Weights of a small transformer language model.
Size: 14 layers, 3 heads of 32, vocabulary 7156, 6.71M parameters.
Training: a variant of Muon for these matrices, 7050 steps.
Each number is 128 + 24 x the weight over its row's rms, rounded and kept within 0 to 255. Layers, rows and columns count from 0. Numbers have three digits each. The size before them is the row's rms in percent of the matrix's.

# layer 2 MLP up, 768x96, rms 0.252, rows 298-438, columns 0-47
078:147164098096085092108127194129099077103096138135153108145088163128168122126157175111100142143145104147103093103136094130129103154143113139129159
125:133105138134156157120100157154144147136148090130109151121110143146095127130112136134145105104065128129117155141127133056117099130116141122114123
097:149096165084153152134138088112168111123116162158120156100063112153090112076110140132124138171155120151124159102120131105151128117124127149104123
101:143145129081127118184153115130118139118149124147164107158151080103066141094156121104205104140142110130149130128132146123152114157138088094107142
106:109121143131137129097136126133132138170155120106130112115136146117049137147142124131139145116158168112131152124124136125104157165175106070099162
099:112113132148091135115130134097118134142121142102146116126208096119101151076149132132102142117052118151106131129115124126149175114074116110077135
077:133092143115091104135136141093133117093140173102129108128138122176128135160155157078103153181133117069133132132141097131113124112133146101119126
106:130104161133143116147183125136169114110088185133145151139138126143135123165105149075177123174128151138117132111114115156065130119119133147168135
094:124151158157101141129132124136115140139157121132120123138140139172096140109139154103095095094130122104119124140163114057162158109150133122121125
087:125119141095125151113063094115153108112134089142164118160135135083140085128139131117132100125140168105138153183124083114126148099114125132100109
114:142126125123141128119154118127164156089113123104140170126087148120120158075138161137097096108157071141139098122082138117128094137155151151139083
109:128143122130101154195134109113106112154138118145164098105100157131103115151116112104135093125138168120090109141117093136120137156093124163106098
114:097092133136095122105155148130142118132115148106145098157153108111151139095112114073199095140154114103085141121157111149123106132084135105096118
083:111127124076096136089088152125117150122110145125127153149158112133166095125118118125096129171127121100130115116147097147075143127116095189115133
098:126138147095124135129116204143148123136137087133117103116128077113132096148120151134153182124163125138107120110075100143166153171138145130170123
109:122116097123102141130183163126146153134152149101137127106140171159123122153079142120139160111113087156114145092156168112124141164113149142111151
121:168138197143139087095117106127147157141112127183120159112136131091133104127187121095153126113143133119105118082150150129153127122140142108143159
101:142141134122181131099152166084112149163143129154125113126114135133110177111157157103127131137109097130126089148113130134145124124081132135146116
095:109102136144128133146147102099154137074101097119120124093115123106119139117133116111158119111104129133135151154120141144095113108169142137116149
087:120112131119130156169088115135105062171104152118126080129137085157143100154108144118135096096104161102124150129155148093086189123124120156094107
106:155152125066180149132146144121146162137115092106140176096133123140094112139125199146121115118144116100112103132165148141140133128155099142112166
106:141124115085128133126155135130140170120141183129150112129115135131102129149137096129135129110142136102167104165076139068104144175154158183131127
116:113134124137129153117052145147100116091135083113112146103114135089135086092154142152147121138112132121114129115142146099130142139079147151153123
092:126109134106132126161119117120115162160160151079146134150137121096136143119096148134200134114084184108103130158116126091120175155106121116104162
092:147132161112097123158121088126110153110090121096105134139108084116139117086136098090097123150074113112089115138100161114121164155125109112111098
106:174116147138125137149122148131106107167123161143101106154138132114131133162071128149102135051143098143130109100101139142133121131116135090114147
108:120126092093154142116131091127124140198133145118113130130113142087112139102149166142154125147122144102093173148094124127146127103102151124142152
078:102131147139147172108156101181150131130150146096184128159137081131119091111131142127101123120098152105105141109145141101098115173120127085141124
089:141091143118119131172127170089127114111125118082097120156122126118077135143144141088136147135146132127101100092143162146137097117142173143153159
091:089111150088154128101120140088148104128131121168137133146119157138157146119126123109120127102108124159159132134112133188130127145150198128127127
091:119156160158124157101131142146142143129114134091125126117160129092129115068151133135176081144161143115132148130098136112099146079150124128135129
104:153137161112174118149110102116126141110095087126120104157094082103154131131107155117128106136149147101157115178145095154135096093142152087190141
107:091135149143131131120160099154090148115123102172151148108082169137095166155110094096130150132119095128116116107106131043181108150153131121096135
078:180109146111118157140092148143147131124140108113147099110125146074126128133120156154136131136091091118106126115114106156115160149150122118140158
109:129108161116126087128118107122127146105108173118133132139164119136157102135108158162157112156088161123144154147123138088067159135127127127143126
105:141148119115121113139147115117144106151138116101136099116131147117136164150134185107129133100113119125081106133087130118122138104092160129101186
085:145110129139162139139146132137134073128111126134193161139113168092131161115150109140130163095134122139111109091114120115134120130119141101158110
113:135136139140147130135119102111128162142146127101134158121139076105154127128111121156092126144120094139087118138151103142060154156155118140124137
094:126089132140128075120149135124088085129113154110124165149125121136114137094114137149101137098118144164132068144121149106086167123140152145175132
106:144152137128093137084082110142119137123158136089152110164137148101127147110135092159117141127121148139120115139173130119098136114111131131130180
084:116122110155144124152121134114133126134154119102093154158099141136127187109138142179151102136084145110122089145126129105114169125147112133141106
094:145144171116158117113112147153124105093115150174125086127115111157131169036178126120142115109139162113133137145104131147179111112129113103127134
109:150146139102129150129118142134087170100105145124147139137132163147153119098139136133130114127140104148157142121112156109099136109138131087113105
092:105118113128140144118161071125165105099118115125133122180167153115120118121080143137124139176128136143168167113085145130107124140125104104122117
093:094148094137140136108147131127091137142137111124135141118102136181114096067160116143180100127140135162087114120125164161130156153141132132154137
093:134146123146145141118115165140121104157156139150123159145128136128123170130147110126132126121158120114107153127132077157073104151182110121122078
105:134137102124151112146128108100147129114116137113166131106111146125139153119147124129114095146137161100136130130138137109145102149149212128122158
090:117104133112152087115129179060113101135113172134137102151143137159133134144120140128162139112121148092126156138119103149121123129109122089100139
082:134104153140133090146159179154112114098118159111110119127096101097118130108131139085097113118154136138112107148119117133129114161115143131158157
096:119121171127119126088152164163095142131118163098101113114126137123138108084139106093151107121130064151120135105110108146168159087136092090140132
076:081147133140138104143158113111123085130116168136111129169112090128115172149120072119170148120107149123148133128133138127097087135160170121142144
101:173148118125123103106114105108111110097096135116134106108142128150132108123107119119122129128086169152127139108148087103137171076076139086143165
107:132127152114134113127112143112207124135094166146122105118134095119151121135115133120105106132145124115105147169158141089108191119102126104145109
105:130104126190077104156137113093108111130125114142168098169161124127147139108126115145123096112126160093101122147167127132113062109146128182158120
104:171147131084139116167144141128170133119132110156112118167124097090141139145089160079113111124165135102120114143145076109131128119162125141146164
100:126121124117115117115096104097146055145113112120114131095125116120127160101187146113131164100110121129140149100163102187123169115104130166130137
097:139095111102160136133144135126146111107144144152188107140113135173154108123060120144172148112142115076109084135127082145127124123101107131150116
094:145087153150131093167096139098139147103116183129134126126132110080146158154136173127137116108100146138152130130124093141133128140126125120079120
092:136132111137098082099158139144123117142143153129131108174163122105113113077146145139122133112080159165134092069131143126128107120125119189168098
092:123088130126131131116136124143138108191136191129117119118148155137130102114140125097153134117115115141093125127161129138134168127121121199122110
099:123116143086169141121101133125095139163137141159126121075147074112128121107097148110119144130146134117112171167119121116129165140121124124144184
088:144125091159135129097166121152128129109211109166178139124108159157111145138089155144127130113141137132176095107125083117106114089143134086133114
110:090133102133163113108168130086129100091143154136120150151142108076122120103121134145120091109101138096106154165138145076154123118135157175147118
102:115094125108147105126144127101101156094119150161114165112120136144093075138128147149204088134110111169094098075109156113139152134127130142137156
108:110103082142122130124110166126149124161136137152128160125099153156145155136145116085108133203124139137112122121140125132137135141105124152094115
114:146135127135112120113177132113146109189120142114124115103162119120131145131101120128159131160147139137123075097104143165145158116098164122118164
106:126126092150157125137139098129114088131120137100116141130141118140118111132162111165102130182136138124133133130093081118104109120128161158168145
102:126134131142150133150109132126148069111157122153121084137130165144149142131121144141175128152126114136094133145130107056130101126118139117101128
083:126110089128133097131145122128130136118136092157122159137106112124114093129164119160153143076156151098137135128076098117144160148137122134106128
108:167124136137127153121118097142216138111085152116154118117152142150132106130136145123106142115142144123107103143138136137097137158120161132101127
078:121092150144112105156109132096098143096145151120066127087142140125148134121166120104150143095140134109078149163111177127117121139137138138057135
099:129127141114147142107104171132134095132126158120116120164103102120118131133134115107132142115153118143126119174156132140106121143131117112134101
072:149115193117137095110133116110145093158143144126143151088149169124128150114145126166132085123136137138107142114104113135128170154126112116091090
090:133131127161125099101153143123115121153090150166134102116120142164155124157152128124129103121146090088132100117130127118079100151167143167131164
089:168121176183114129136148099155137141123138119155173159158121133095114103044124127168126126126086166138116123101105124118123101131119129120168116
089:114143144127102142140109101127162128090126130176147165148131139149122125125131134140155118128120092126145133117114122150133132129158130104145162
097:098097142161158146132161048107148116147118105102110142141144130089117126083112163120114132110106109141117140140153103153133138129083140163140135
104:158153137107118178132162055149136166191152080102092139101168155127144080121136148148098160134134127103102064103123147140125133149136146144111119
088:089145140153106117150097059140144139130115142118122111141147074100088093154148126158166133192166151126139138137119138126181112156127117159122129
090:123115088099147151164111097098117128137146106101116171085100161158135123124110139111092138119142130134165136149138139179152097101151159119116104
087:155133154136159124137139141100119135153130142091107129156145136118123118084164160145117120168115136124160139121123133112128157114162090160101141
116:169227130120153117150139122119135095112133141098107109148094109124113139115135132086173128118112130154146124148100130132127104148093147128100117
104:150058103142126087168159120133142130162158119089129103108144145134130145127152134123155167130147081138070142091115153136107153138153131117094138
098:124073142122120097131171113165174123145142106160143132120125114130079126114081153110119160125131176071106089095117116127138124105129157123111186
112:119114143125158098086148077165188122123114121131114115148133112122119160175128178141109132127114082120135099122165140127127131093112144088128162
100:117100129106127171151120118124196101107099143131149124111090126114140166122123130092087134107149100116116110107103109115138101091118080126163124
072:129113134126142105141145120091105146134102123079139136099090193122165100150116073099110119128097102106110164129119128126123084125131123157135100
097:125109118083114141125129134103161140117153102138150109140127131153123115154135162118151129132115100049128112100133129169134097107130140156110129
118:108201133115132098138110173129119140134104124089127103108076145154125141087095176114092127154130104131146147144105144142097124140101174129123185
111:146141088100097156103125151105096166157126152149157131172128146114161103134124093176121117133138107126133098103132115123170109135132128114137098
100:122081144121141147105168124116121097153126129140116113174120083107134123117089133137110136081135106113144080136191131120160137147127114139154139
097:132138131168116101139110138153091132173112137083155155114147154117107161156121176094127125146122154129124114142147101122110164087143112141152095
110:110168152112130144124133124175122117104128144116152104149150125138096156145083151131162140123047079147071087113103129087140116136148119121137091
090:197122152122130127143095171141110093136140116135135159133094086080115141117133153145115147136117136146142108091183136137134104122164119144081107
077:107135111136101141153120127146146113110116148110195135122118140102114149133164133135080140112138105122094063148109119096121124135097097132153171
087:113100154137119140117091111121109108146150117181157194152094125105109142131145087114110113132163120129108119105123129161138145162123160128131172
091:115103086124139087125104118114138130129120118107146155152148113120094101107154152145124124141128165144109125127103135117143121079102113125126105
105:093121152116146132139108109165151124115104154099150140183148136103099104129112122100108123167097111143081068144129156128151114155150173119148100
086:129142115157146097203132127144131124125135149101137140122127123122109142125126153134186122108145087159141117171120062120147121117100119162104135
088:119161134120147119170118136131138129085124150118116096142121094139126141134176161138157107153108126105121141108143151058106132138165091144131083
104:154138128124131128104159135104146100109122160157165144099100125128122150165087149118118123112079132149120116153104126116152150142109096132090133
076:126085140062134092159127155118123148140142093119094100099117163174090105126161116103121090118119170127127108133144130129117149143147158170085142
108:119135131109094103116132086116138115123083122165134141130127110109141141128143121155177115127116058145094097121120143129130120151108162131153151
110:168157095141135118162130138159143157129116137108127112150137139138124132129102127137177157100118103071120118120153154081132136117145139110161126
094:164095157074112136112156095114133150149120142150141132148140167141116156123119142164127161113136117121102122109164147155118146109139119108150136
103:106152136142165101125116124094149125172136119093120140095109110135153112119114086137159103105124107121128114123178148097128135066116188194160109
103:108171137108105130152133106119091123214136171137130159123129127146148117096153160158129098155096126102094086161117122104132119149113149157141162
102:094133134174136077136130027122149124142107096143104123100110130100088142102108142147117114139077162078166141099151134101108111153117166118156154
103:083094140104134141147152134165130135121100093128124119118159133141126093136095126113155157136149086059128136160141104108146149116145131086129093
102:151101159117113122121103123117126128131153112144159089169169138134109113150134110092150130116151133152170162148114074102079128121135127103153169
091:098129143125130149164124113144143129085140164133090152134111117121136147107155104110110158120137133098131114127164105072104152158140129103158121
104:100116150148158145103116147118162121176150154157098120157159120109148125135159143140137136123137173143084158122137141158117110086143099113134134
093:111149149125181129101141129183136130081118141157151122113172146143109126164158143150139087108135149117080126099132106160114133144136121133098098
087:152144115108125157095126139088134113173093113107153114138123115089077125124089132127119106108146116071148113153127137147169148110144148081130097
081:143123126136150102164097133143100127128102158134134111115104118105134116134138145113130099090125164146149084137158098138093136111152164212138159
114:142083160114143133114141061118127096106177111107142148168146124144119118167123138163083175155138114118127120132117126154154114125129134144153126
091:104159090111132115144147186136135111092109168110126089113132136092140170122106157148122127090145120104090141137144134144124147126125110122104170
095:127109131096117107128142144161086135118113150117134142157108119162131149111157174127117100183142127103125112052105121171097083137105095134170153
113:140140120128124159143141107091125114177101133139111148149162122132155139119089124128120117108106184149105153137106162116097158155166136123096159
102:138110105107133148110102106106145107163118107123130197168095100100147161158145123122131164101133109145125129106132163133163127137106103132148131
097:153107107085115112165091130099106123147176132141120125127113163115155120135133146138115118116138128069111122139149101110092130151149106122116137
111:112140076086100122118119136109140163144099135144121136161176115111119101113137179124112132107146092107114127122101132136139130138120133123105124
110:127147130174113141104136059124135147099098089128117139134133093121127100119097132150129125121122113142074113141139151138116162084159104161154152
097:127113142131115093104122091142152107106105145140172097158139106124092142102150116147146136105154157144071124144133137119141166115157116103127113
112:134141121112092158173128102124120122151084119177112149135129154066135110111173152142115141113137101150143146137100144102130120109143144111111142
100:090120168143124155102121053090108137155130114118120075148138099134157148140117127142142108107147126111129092145082139136116150091131132089115132
102:130121128116116093147123153126132148135123122140134145122138156160111164101079155147102085117140133130126148112127125091064168134133122152159160
095:163136136074151147119110124104165179123123117091150113121118101075111140109136116119146125142137110149165158143148111110099117128153118085100123
079:118139164139129100102114139133141125162118159146166091117140088107135116136085100126138127128114139136071085114094155140134149139125089195105118
088:103151119119108152139152119129138162114106145152095122136135117087139121131119149107084118122111134067077128109107089124081123158114119183137126
101:135132171161110098073155133137122173101148144163120124115135147159151111132125123132158126136109141098114171109159105153104098118119170114147154
098:128126136104148177132118149108150154106139138097105117167129155064123096125113063150119085153131148128124099126139109160131132158104181147126124
116:168131172163149106120114102099121119164135143124106162141125121125087139111163130122162120135152149105106124075161109129144113140092101108130113
100:120134133089121134118151115141138109122134134127160132093134137089122158138126115137122119116157134155138128107111125109186111178173154112120178
068:087132122147094083129136095143162164131154143146134103103137076129130108119128143098099127155123129138141103126138105124148122139161124176143118
097:128138145110161170085144086105163134081133153144108115135127133091124129139133167132096136139119128134128130120132132127169133084133112113140120
096:168087132126151110154144158137133126154111145097116115170123112129080123137127156072118138122154098127133192137167159116136172099112121142147139
101:141113116158107122128100117095136107155125145125144147152190134174115168099100148111102120151149124099096136172109172132104099119144146137116108
102:088101178108096139128121118131106156148130102124128149120115104111104113119126139163149150106140102103110105134093132099176153109099095121107114
116:070108118126124121108117146079125102146075136118120130115106116091157158107130127136109167110109104125154149086187112129122125134149131114142135
091:138129132103108112162138073140145145175139121108124163088164189103139162109132116159129137103171147077122176144109130145117199136134120144112171
# layer 2 MLP down (transposed), 768x96, rms 0.0612, rows 298-438, columns 0-47
068:105072115156112128105140100107124145112114142102124103141126128152126127102136090128134114123101145178144129177134118134099140132123108113107115
118:124133138132070150093093128190136159135128105131132144098160106124125113153109161141162156137131160102118138112142090082138103133112174087088171
098:113123171114143094115166118150104082135147170164117125173166117137111102164138157100133107141128126154140123134121147142096101125149113147128124
099:089147140139131142123125138129096122134041135127137167141153151155147118127103117147116136100151147156105153146116139152098146157139154108127125
106:155140134158115134127082097135148121124117113123159114056087138109157184119125130137111139100146151126103150112116102087068084121119098114123108
105:110114166143163146115139129115151131123145124148099122169079127132180119123083170083139140100165106174136124136094100088105114098106153130147118
092:133173099121149155163123138178122112139121156159145077119157124095145098144135118189133085119109105145120131104162173130146122091114131146129145
103:153136129144140139121090124101181143158206142150072169123128120124112108156134149160138135121149116094132121106146137113170167132117109090127122
089:110137096114163161130129108134141139093078126091162113108120137110126149157156143111160126142147151160080111153121137144118174091118095110164113
073:081111143109144138140161135120109094132169099061134119153116164107128092122155129126133159130143132099140087127139127151116085117169143143161093
123:141128149130121095133122139135125165139150130111122119127140108132113147127156145105160148155111126091182102136143161124176107111158129139076128
090:121114111102155125108135158154127104158119121117145114150105134168155124184130162140135121101140159163123160158108140139097116132143113148114106
109:115152097111127126143113100154141125151150142134110132131104108125170132151085108126118129113140159132168130100196153175114093120145109146121149
091:138110127167142113132147110115153131109151116150165105117134119140142139161126126154132124107151113172130118151114196110138112091148080106115149
108:140147155135139135123142110162108086170117147139122132088143140149122103121121091069087099118126158111189106106131148080147152130134178114126135
118:102149144129131131166101138113145137168092120124123119117172113146130064155133134140133160154132123123161154133141117111099093136140124143102102
124:139095082140138116110134125143097143161092176153149107132121123149145136127050145182112182099114107126150099131133098125127148159098116145137110
101:148112136133132108138127144118153149077131133120106149167100148121144118163058132103142130124140168125141138122144110100074122116136105134091114
081:108078127123092165169139142118130155084073109093109092144159081122127150166153136121114150158134146179113144115130111130137150109136086111107160
077:150152168172151158161161161121114143105106113097125115131111148184150121147121124156103158129124112116116188137129126132107120087153087116168128
100:105150131114099173122108137072159134062127119091131170136135120141157120104120171110120123156147149141127138187114119118117091141160135119114144
127:101116139135085128111132137113163129139139099126112142138132145137148127110116082104127136119113111139126147188145120140133067120125119096127147
115:100114110158157138131133136155136132157170114098119138175120143139143130096127138124084068177120188125121131122112116125092109114102161129124092
081:078078115125092115158115089156084172107154112105107142173120146139168129155176151134128130137126147129102107131131138133116125142166089136117160
093:124124138100164130115076131116143079068148104112104161105090114148132108112083105132121126088155114107168122118118143116111115106137125162139110
104:092153125137132134146106123147097110111120105146132148108094096123158099135140146091161095148095132129143120114112101120139108127118186121144115
115:111107131096072129136131095110164160152150150115144127158073154132108129141145122111126128122129170142143174151146130166115137155144105094114133
065:107108144148115150173096157115157124112137093100114159133065142166158104160110135156140115098148120121109150146153134175160112108157107140191112
078:171114133144087104105100144163180142134086115151144142134163151176157076093111149145114094152176084133121152126151101101167117130123098121129126
090:173105162149164165100127114189165161114138133117129109118121127132128141132141131158118141098145147092129113140121145120131156149105104095164110
096:125086101128133149143144124149104138117070138083138144136121074121125125146123122123106156129090119141179119115105119128087104112129107190121126
116:129137155162083117074098159166101159153099162133153130089167114137112141101133081114126127108135145168099148085172153110147128145153146117092119
101:126125147151092122146131162158110127127120176129131132102159110157123137132169108136120147086121148135158147124163147129135178170121075113140119
057:147132112114100102114130080140098082097134149168140169087152097086139136138134135089134115152111127103126147133126139163129158125110102160165076
111:086168101116135107137127125123141169155167157112157158162123161156141119174092147151117141126132116168133145081093124106129140138120098153120111
087:132126105109088142108105144117129120140122123141147113151096159116148123141147169136143141070084112143114103156104135144073138127094110138122113
070:167118132124117162152164145118116104112123091107131095080147090138132123099105126179143121144103121130092152092113163129147148100117103115131140
121:139134118116103111100133160143133142121101098157137153087128126094128134104136100180140152123092142153140144114143083115148103117150103100119107
074:138105113172114145145112150114119120118114143082118106149126146132159149145130162137121091134140170118106087129107099132145118123129127110139130
114:139105110131083176127104134166116120097107135136115124134128131117137149120120123090150135182084122103151159121120080127083117109105099131182139
094:137106154111107129153154200123144113189147101099128105104126166131117081121124089106101145099112099140112092117108113121175073129142115132118126
087:117125111111085143114088140154141157151148117172163144151161144176162098131100100147142115124165135144130105126097161152164133178147132142103162
115:098141105148093114102144122156091129147110132165130142113141115139121121114152129121095128138095120154103162148135149140132156129138137150107172
083:142114103122189102150116085112131115129147110095177106134082119111142151162134116138145143107156142080138096139145134168132105124150115104085159
092:145130128162118140152162138129131152158100141155122112118168118116129126121064163135091101136159136117097152150135169117153103145098156139129139
092:127167122163103136113127127145146137148152093140106110108121119133143089127142166079162103124134165114097136132121084174146130127108103089136088
106:095115105143124142096131133103178134140153135139120126115148112171106113150125081129104114116171146101132140148108115185110080089148143126158146
082:100130119135110155169098122117130142071128111115100124148147134099154113143102105118136143136164120121136171105086157102148116117140097145117114
065:104118127195125116132117166149151110143105113105100121123133120151169114091122114134106107152152122176137093145112090159149114116137137093096138
102:165155110170128099134132070160136160143148137091132106131129152145123086106140123188132112146116143133153153143146150091081096127122104151126111
072:115104131139090154142083132114124148106114145098132051136142133152150148143163117133143114125161091157116116144117151156168128128095089084080141
103:083113122145092166135100140137154142120139118186168167136109121117148120127120122106149159122140147171134110120106113155106114116141142148117104
110:136124175131099151142156160157040171181123125141140116128105149130130137134125172156128135168132113147146106121155132148117105113101107150143108
101:143110150141185112114124161108135112099161126117146164128153162118068113137112130140137104142097137158160163138108123131126117132153124156102144
116:108123128156129132111163169143113142117145117178123096164111132114156127129124130117126143175157145155116100145127204144148105131147113167167140
097:117124134137175112119158100095137127125102138125114115146098107066126094146164127150105171131117086136145093109085165112145082122113137122120112
087:132100131142142135153088162129137135110123115112114116118127111119146102165122155132122135120161135101126188142091131154125153106101152163148150
069:107112074151111165177118133136123162112067110117062143147116163111103068144132136154103115156097135193140149160101148109158122123131124139126150
076:152112127165123141116112137117163145120114135104108176113117143137131134127129117124114105152148177180117169182106115119105109127086144117117117
084:131136121141108138116120127159141167118106102150073084122131127093111109105146133163092142136109174116113148132129134104085105144100090115139111
105:114130136107119087126180100113156090136135177122128100129148111116129106128103145150136148116174150169139119147174135114148148113096099143169126
067:149123124149135162198108146144134116108107099132132161138121096103124124112131139151091130158100138095097139099139109136078135170081141133112112
116:131126130143133107134104172094147158133103101167112152127113100193143127129159110105091071085145133092121120139176125158144127133131142088164103
116:131146131179139130111098086173141145095132117145154134119126151108105112079096183167160136130172119115090121139132135150136123131150125140130144
116:086119143145145145127129131138138157138081113132146137128166145119152118123138161163120132151122098113162125105170135092085102164117094095118133
117:127152178159107132117139091114122107117187132110098119142163102134172111125120129112157138118159163126117122137154100116134128109114082141135106
105:182113154135091135114132134133134116105148125145089148120090096126115131109111161121130123111153066105122129149146144150175150130154115109137133
098:104136119155156137135128147151154107125106121161152135123133164103124149151098136109152120111108111097143147058104153143154085122146095147124096
067:107133180119108119135113108120115098108119157080142111149154120153144128130125130087116136155111140168147098104163145121117110137154146117152108
109:142105090119087108171109121144111104125141120145115165133082108145131151147133121154174112113107126160126112163122110153109132095136130153171122
059:135170155123123122104144127152134083119110150099161119133196112144164129144126114107117114145157135141176112144110099123115129133166118086148115
119:059106100152104147117104085130152145169134145132140121106143172112123150095150109125119148117146111116156120113098103102129137147155139164106091
051:144114083103100105166139147159113162112128117106137126130134130128127139179150087122103161130162114129121108154121134106095147121140152089113136
092:125130140059168166155115102122103137128128147125127159098133121137101107076109120111144135082095154143117106110157118142145109125108124119116139
076:091135110114130173155162128110124158093116123110141118082170142186159169141113149136179152136124124124117177120139142163164151136151103149071154
083:088100088128126121134105128128123115118076119103111135120154127143080115180123142164105176107141118140147187165156122164092128123118106168157138
074:158106139158132141114117158140109111205147138109115119112110132149163115148136142116113131154139108113148113094147174152106102147108139156111126
106:133144098160169152094119146137123132094119123125131114119158107072103149078150108103100158140157148113126102135103158132121122136160167121120177
077:136124069120094129155095130119124123119081137090049069155116112135129128141174147128132140104108157152099116136136115154116090161121118124133080
098:099159140140134159151160133149140119091108164147144117107159044171141121118180152121140163155141172162134152133167125134098110081141109143173139
090:136097089176118175136107115148129159155078132144122129125131135131112101123097144131134133112131139099120154186142132127138128170159108126122109
109:181153118124135101128115096150113125083115120126103114153137129106106102106111116145165089110113127138162175184125118124137103173104156151160148
104:152149148146150151140118152142107117127081112138185142109157108115135115112153124119112104145140154139104137131081119070092115120113090116095146
093:155104095109092063097128121109138102117127131112153138133161157171143158156127173145122089116157139118141112148110090108124140111121115139117152
126:100081094105146114124119162140134142157143114114172071194130144101122148159136181133104141123121121130144116138114136085157145146148106072126140
094:108106071124160130102117101125125120105184124136100106140142133122157137182136104099124131097063089121107126151107113120179108121122094149107134
056:142137110136132145110117129125131094109112130120124124130153118122096166071129130157145158115143132136131103125122157149114134145117141100113161
095:116132117175161189161137119135087126099119145119101121094142117111147110146109155136112110120149108158133109125142130112152144154101117149089089
125:107133138095118127093128112156123112083121157105133105103105135142138132141115127132116133097142114131127121111176101170085100149113152126069154
110:133111094096130143103135125105051140110146122135136079142149129112157073114125100159113095159119081150129099144126135105104111154139154136105094
115:136164187135136089114129079131166107138105160083136089078120134177127171131100123099110141170117114147151105147116108127136178153137126146150098
084:136133124173129110125147162119096086137123139101107094126149131139123167200116161114085145137083119099136140146132125174117113124141102184153132
128:105122150145125111120089143098141119092091086177128124132138094141091136127133125134078140165169135142129143155118112134172169158138125153138118
075:098049087153083134167117133114157135092147098159104127145128107139136134200148116155120132170136154119142139207119105146117143149146135086139100
062:133104114118118140143112141165117182118112141094165120103124147096096096141158141111131133098098108149111116171115106141101125093097090175124138
081:159086135108115187108120107142136119070164122112116110129101132174135145173102138124162185129141122113121139150161139133178147143104132099171109
105:143102126124092133150124139132152135123097101115144149130115117113151129198122098124067116125126106149127147155118146118120139166160139105133157
112:121122092153063117165113135086095159083116131125134115129145116095108118148110131078125147148122120119115162122148109119128135122115103090106153
070:090107116127130091165151130168079107138117128094133118120111130148144125144180166148129094111118116155124142167144086166146136146056122152146161
082:163143132137124106096098133139156112179155135117097113134094157087104138132120096123132129096156108122146130112130145127179129136103142101119164
109:137131118144100150138164154166133139156092107142140135147098153114129123091120154127129138147154137101098144133135119095099116114179107110128096
078:158145099121123176142132116162150147100112107122139121131149089134145126160127112212133107144123123160108138154133131151159108142150081113136152
127:114133144075136120096117094094100150107111129111164135122140137123143110119093135119143127139129122109184155120139145140100124159114103128116174
108:138143141106115136148149145160168166146114115123141175140107147081156152094145169135077132130113143124126123126120111166124110147090121120126174
094:128177122107094126079137144148085146113110135151152103140159159098131127097158157127128147096155122135104122149134146138082146121122099084133145
100:108161119175103152132107167123117155138125112177083094140131150096107104145150118139147147207120161131132117107147138118146119139128068165132109
106:110143137114128124160162121103093128143169162077121151143134125135160127140163137149111132092135181094111145170165136118127085151119102111131160
098:127115095134111048116139099149140165140129123142151122167180143121103149159147139151155139109120077137122136126111118116166148137149089162067100
104:165162129139114136149125162120116111156103140114124128115083121117125172153150152135117140138105159172138146115098164129138117152141135137136152
099:115143113116111146116152140134098144130116129106145162188110067120157059149130153153120116085114107149075131165076125113110124121130106094125123
074:125129101131143086126148148123089113130122143094129133139100163142150152140133178192149108152124128141158124177140160146176108118102113158103114
099:139107094112094129141129143103158127160143145114124107122149139137141123149149105158136110142138113103165140120144090132133115125110106085166111
105:163140120148084129139138159135165143135148130120180144121109108145108139156081147117086163148102146110149100143119175105096120160170143123128149
083:131100155142087136132160135132096106143114171121090116120153099132153122140168105137084143097113144113139161133132154106112147084146129079120166
082:141166118176127138113143147112130133144144146083118112114119118135161134166155116103101109156133154185118139123080111126119117122081071093127111
106:099102128170100130140180191119090105173130138122087118142156111117130117113167131119164128159105133098116129115123126113137100194109116078150127
078:131104072124098090110113131154089096094127148115138131122122113073133125138119138155166136098122139106078135145104105183118109162096128137145120
094:101124157155160143120137121093142153132093126171165128117168113136132115135110136134136183086110112118133130153143116100144120155151111139123132
117:149144132101104139117159127155124150101114145131120113174132118104123085146121155152106115107123133149064112155133146165120118109157162153191095
102:133140131141135123133083107110110117065089132138147113090110141138114102089137134108188125118166164170129116114081138104089124113090145153075102
078:141093117107082146167099111130103110111151137105099126126111142124158138112115126145140145143130162117152084167122111171129143119163147110116086
121:150134126143145141188121134147105113134100183127116126147142156122121139142130072105157118179128152117098118135147138119143082140183105132092138
103:145115118129083143132103164114099125082113127156135168156142123145131140126087102141138097151089153159134124098149075133157077159172128139105112
101:155123135101084122122160110161149179075127141136116126116132091141138125126147165153127125158140126148129115148156093116063155146141155119101107
103:125126141145117111142150139149140105096146136089106121122106096122151107122097092129119123128152191135142137178117115107108160156120115162125124
105:080135121136117159143126146144138137153126164150130103153132132136178102157154119132124114110083134112105142116167127106156127108163097114143133
116:097141088119120116110137082109124134166122138111133149144143071128136125145097128176190167134125147086124141155136137149169151068103138073127109
102:108168121151121116124150111117157117115130109136135142112180104125166135151111136125107168130158140139092084115139173158120147136075148140149107
071:094113129132131163153099117147123089106113100131124106127120096139125174074130141128131128148140085114143150151119157105081084130122107122111135
088:094078089158081141161142154099134150131104134089119149121138133113129114130115110149131182118125126111149154103124157152135104132091120126063094
101:094157147113125154162111144173126135085162134137135130125120135170146160179101116105130128151135181109093139107103136117122148104092159141119119
094:137118174128093104122126100124101105107106131145149170139167086183114139148132152136130160123069120145103153088163122130137154123123145111186109
136:148156161158133141093123098096106136111133136158158145131126188136053148143121155144124125125140089145162121118095108113083100157148122119145118
101:144122158124103147131127106129134131150140131070123145147122093145118129211136118126131114110143105154128157108128108166115177106118138157115127
058:150109082106105140155114129149133116142107125106121079149140141152118150172193112143154129094163141153107126141113125149150129110101110140132128
089:151133099104134136106109124152116158088129094188132149137149079137145152148110165120136161084127125120112113101108107111084134122156119109132160
099:116164148083110117118138117153143105149116142121098092112158143137120088126118122158098127157121103078127123137127092105107101117142156135111124
102:155139122168124124141098114154149093118141176109150154152193120169118131122112123118116161134157135093125120157137143168132149116122131080147122
107:139139137086102119141105141117144151115130093144122123100136130102123121170149125097113134103157142156156124177168122123206123125098113155178160
121:089180127102149147142120170100126120097159110143125099153143176121124098112130127120148132110140138132101132121109131131139118136107124150114097
072:108116108111105120174118159120176130087113125141129172108147099142144131171157131127130147149139117155165118135132117138080142099102102085161140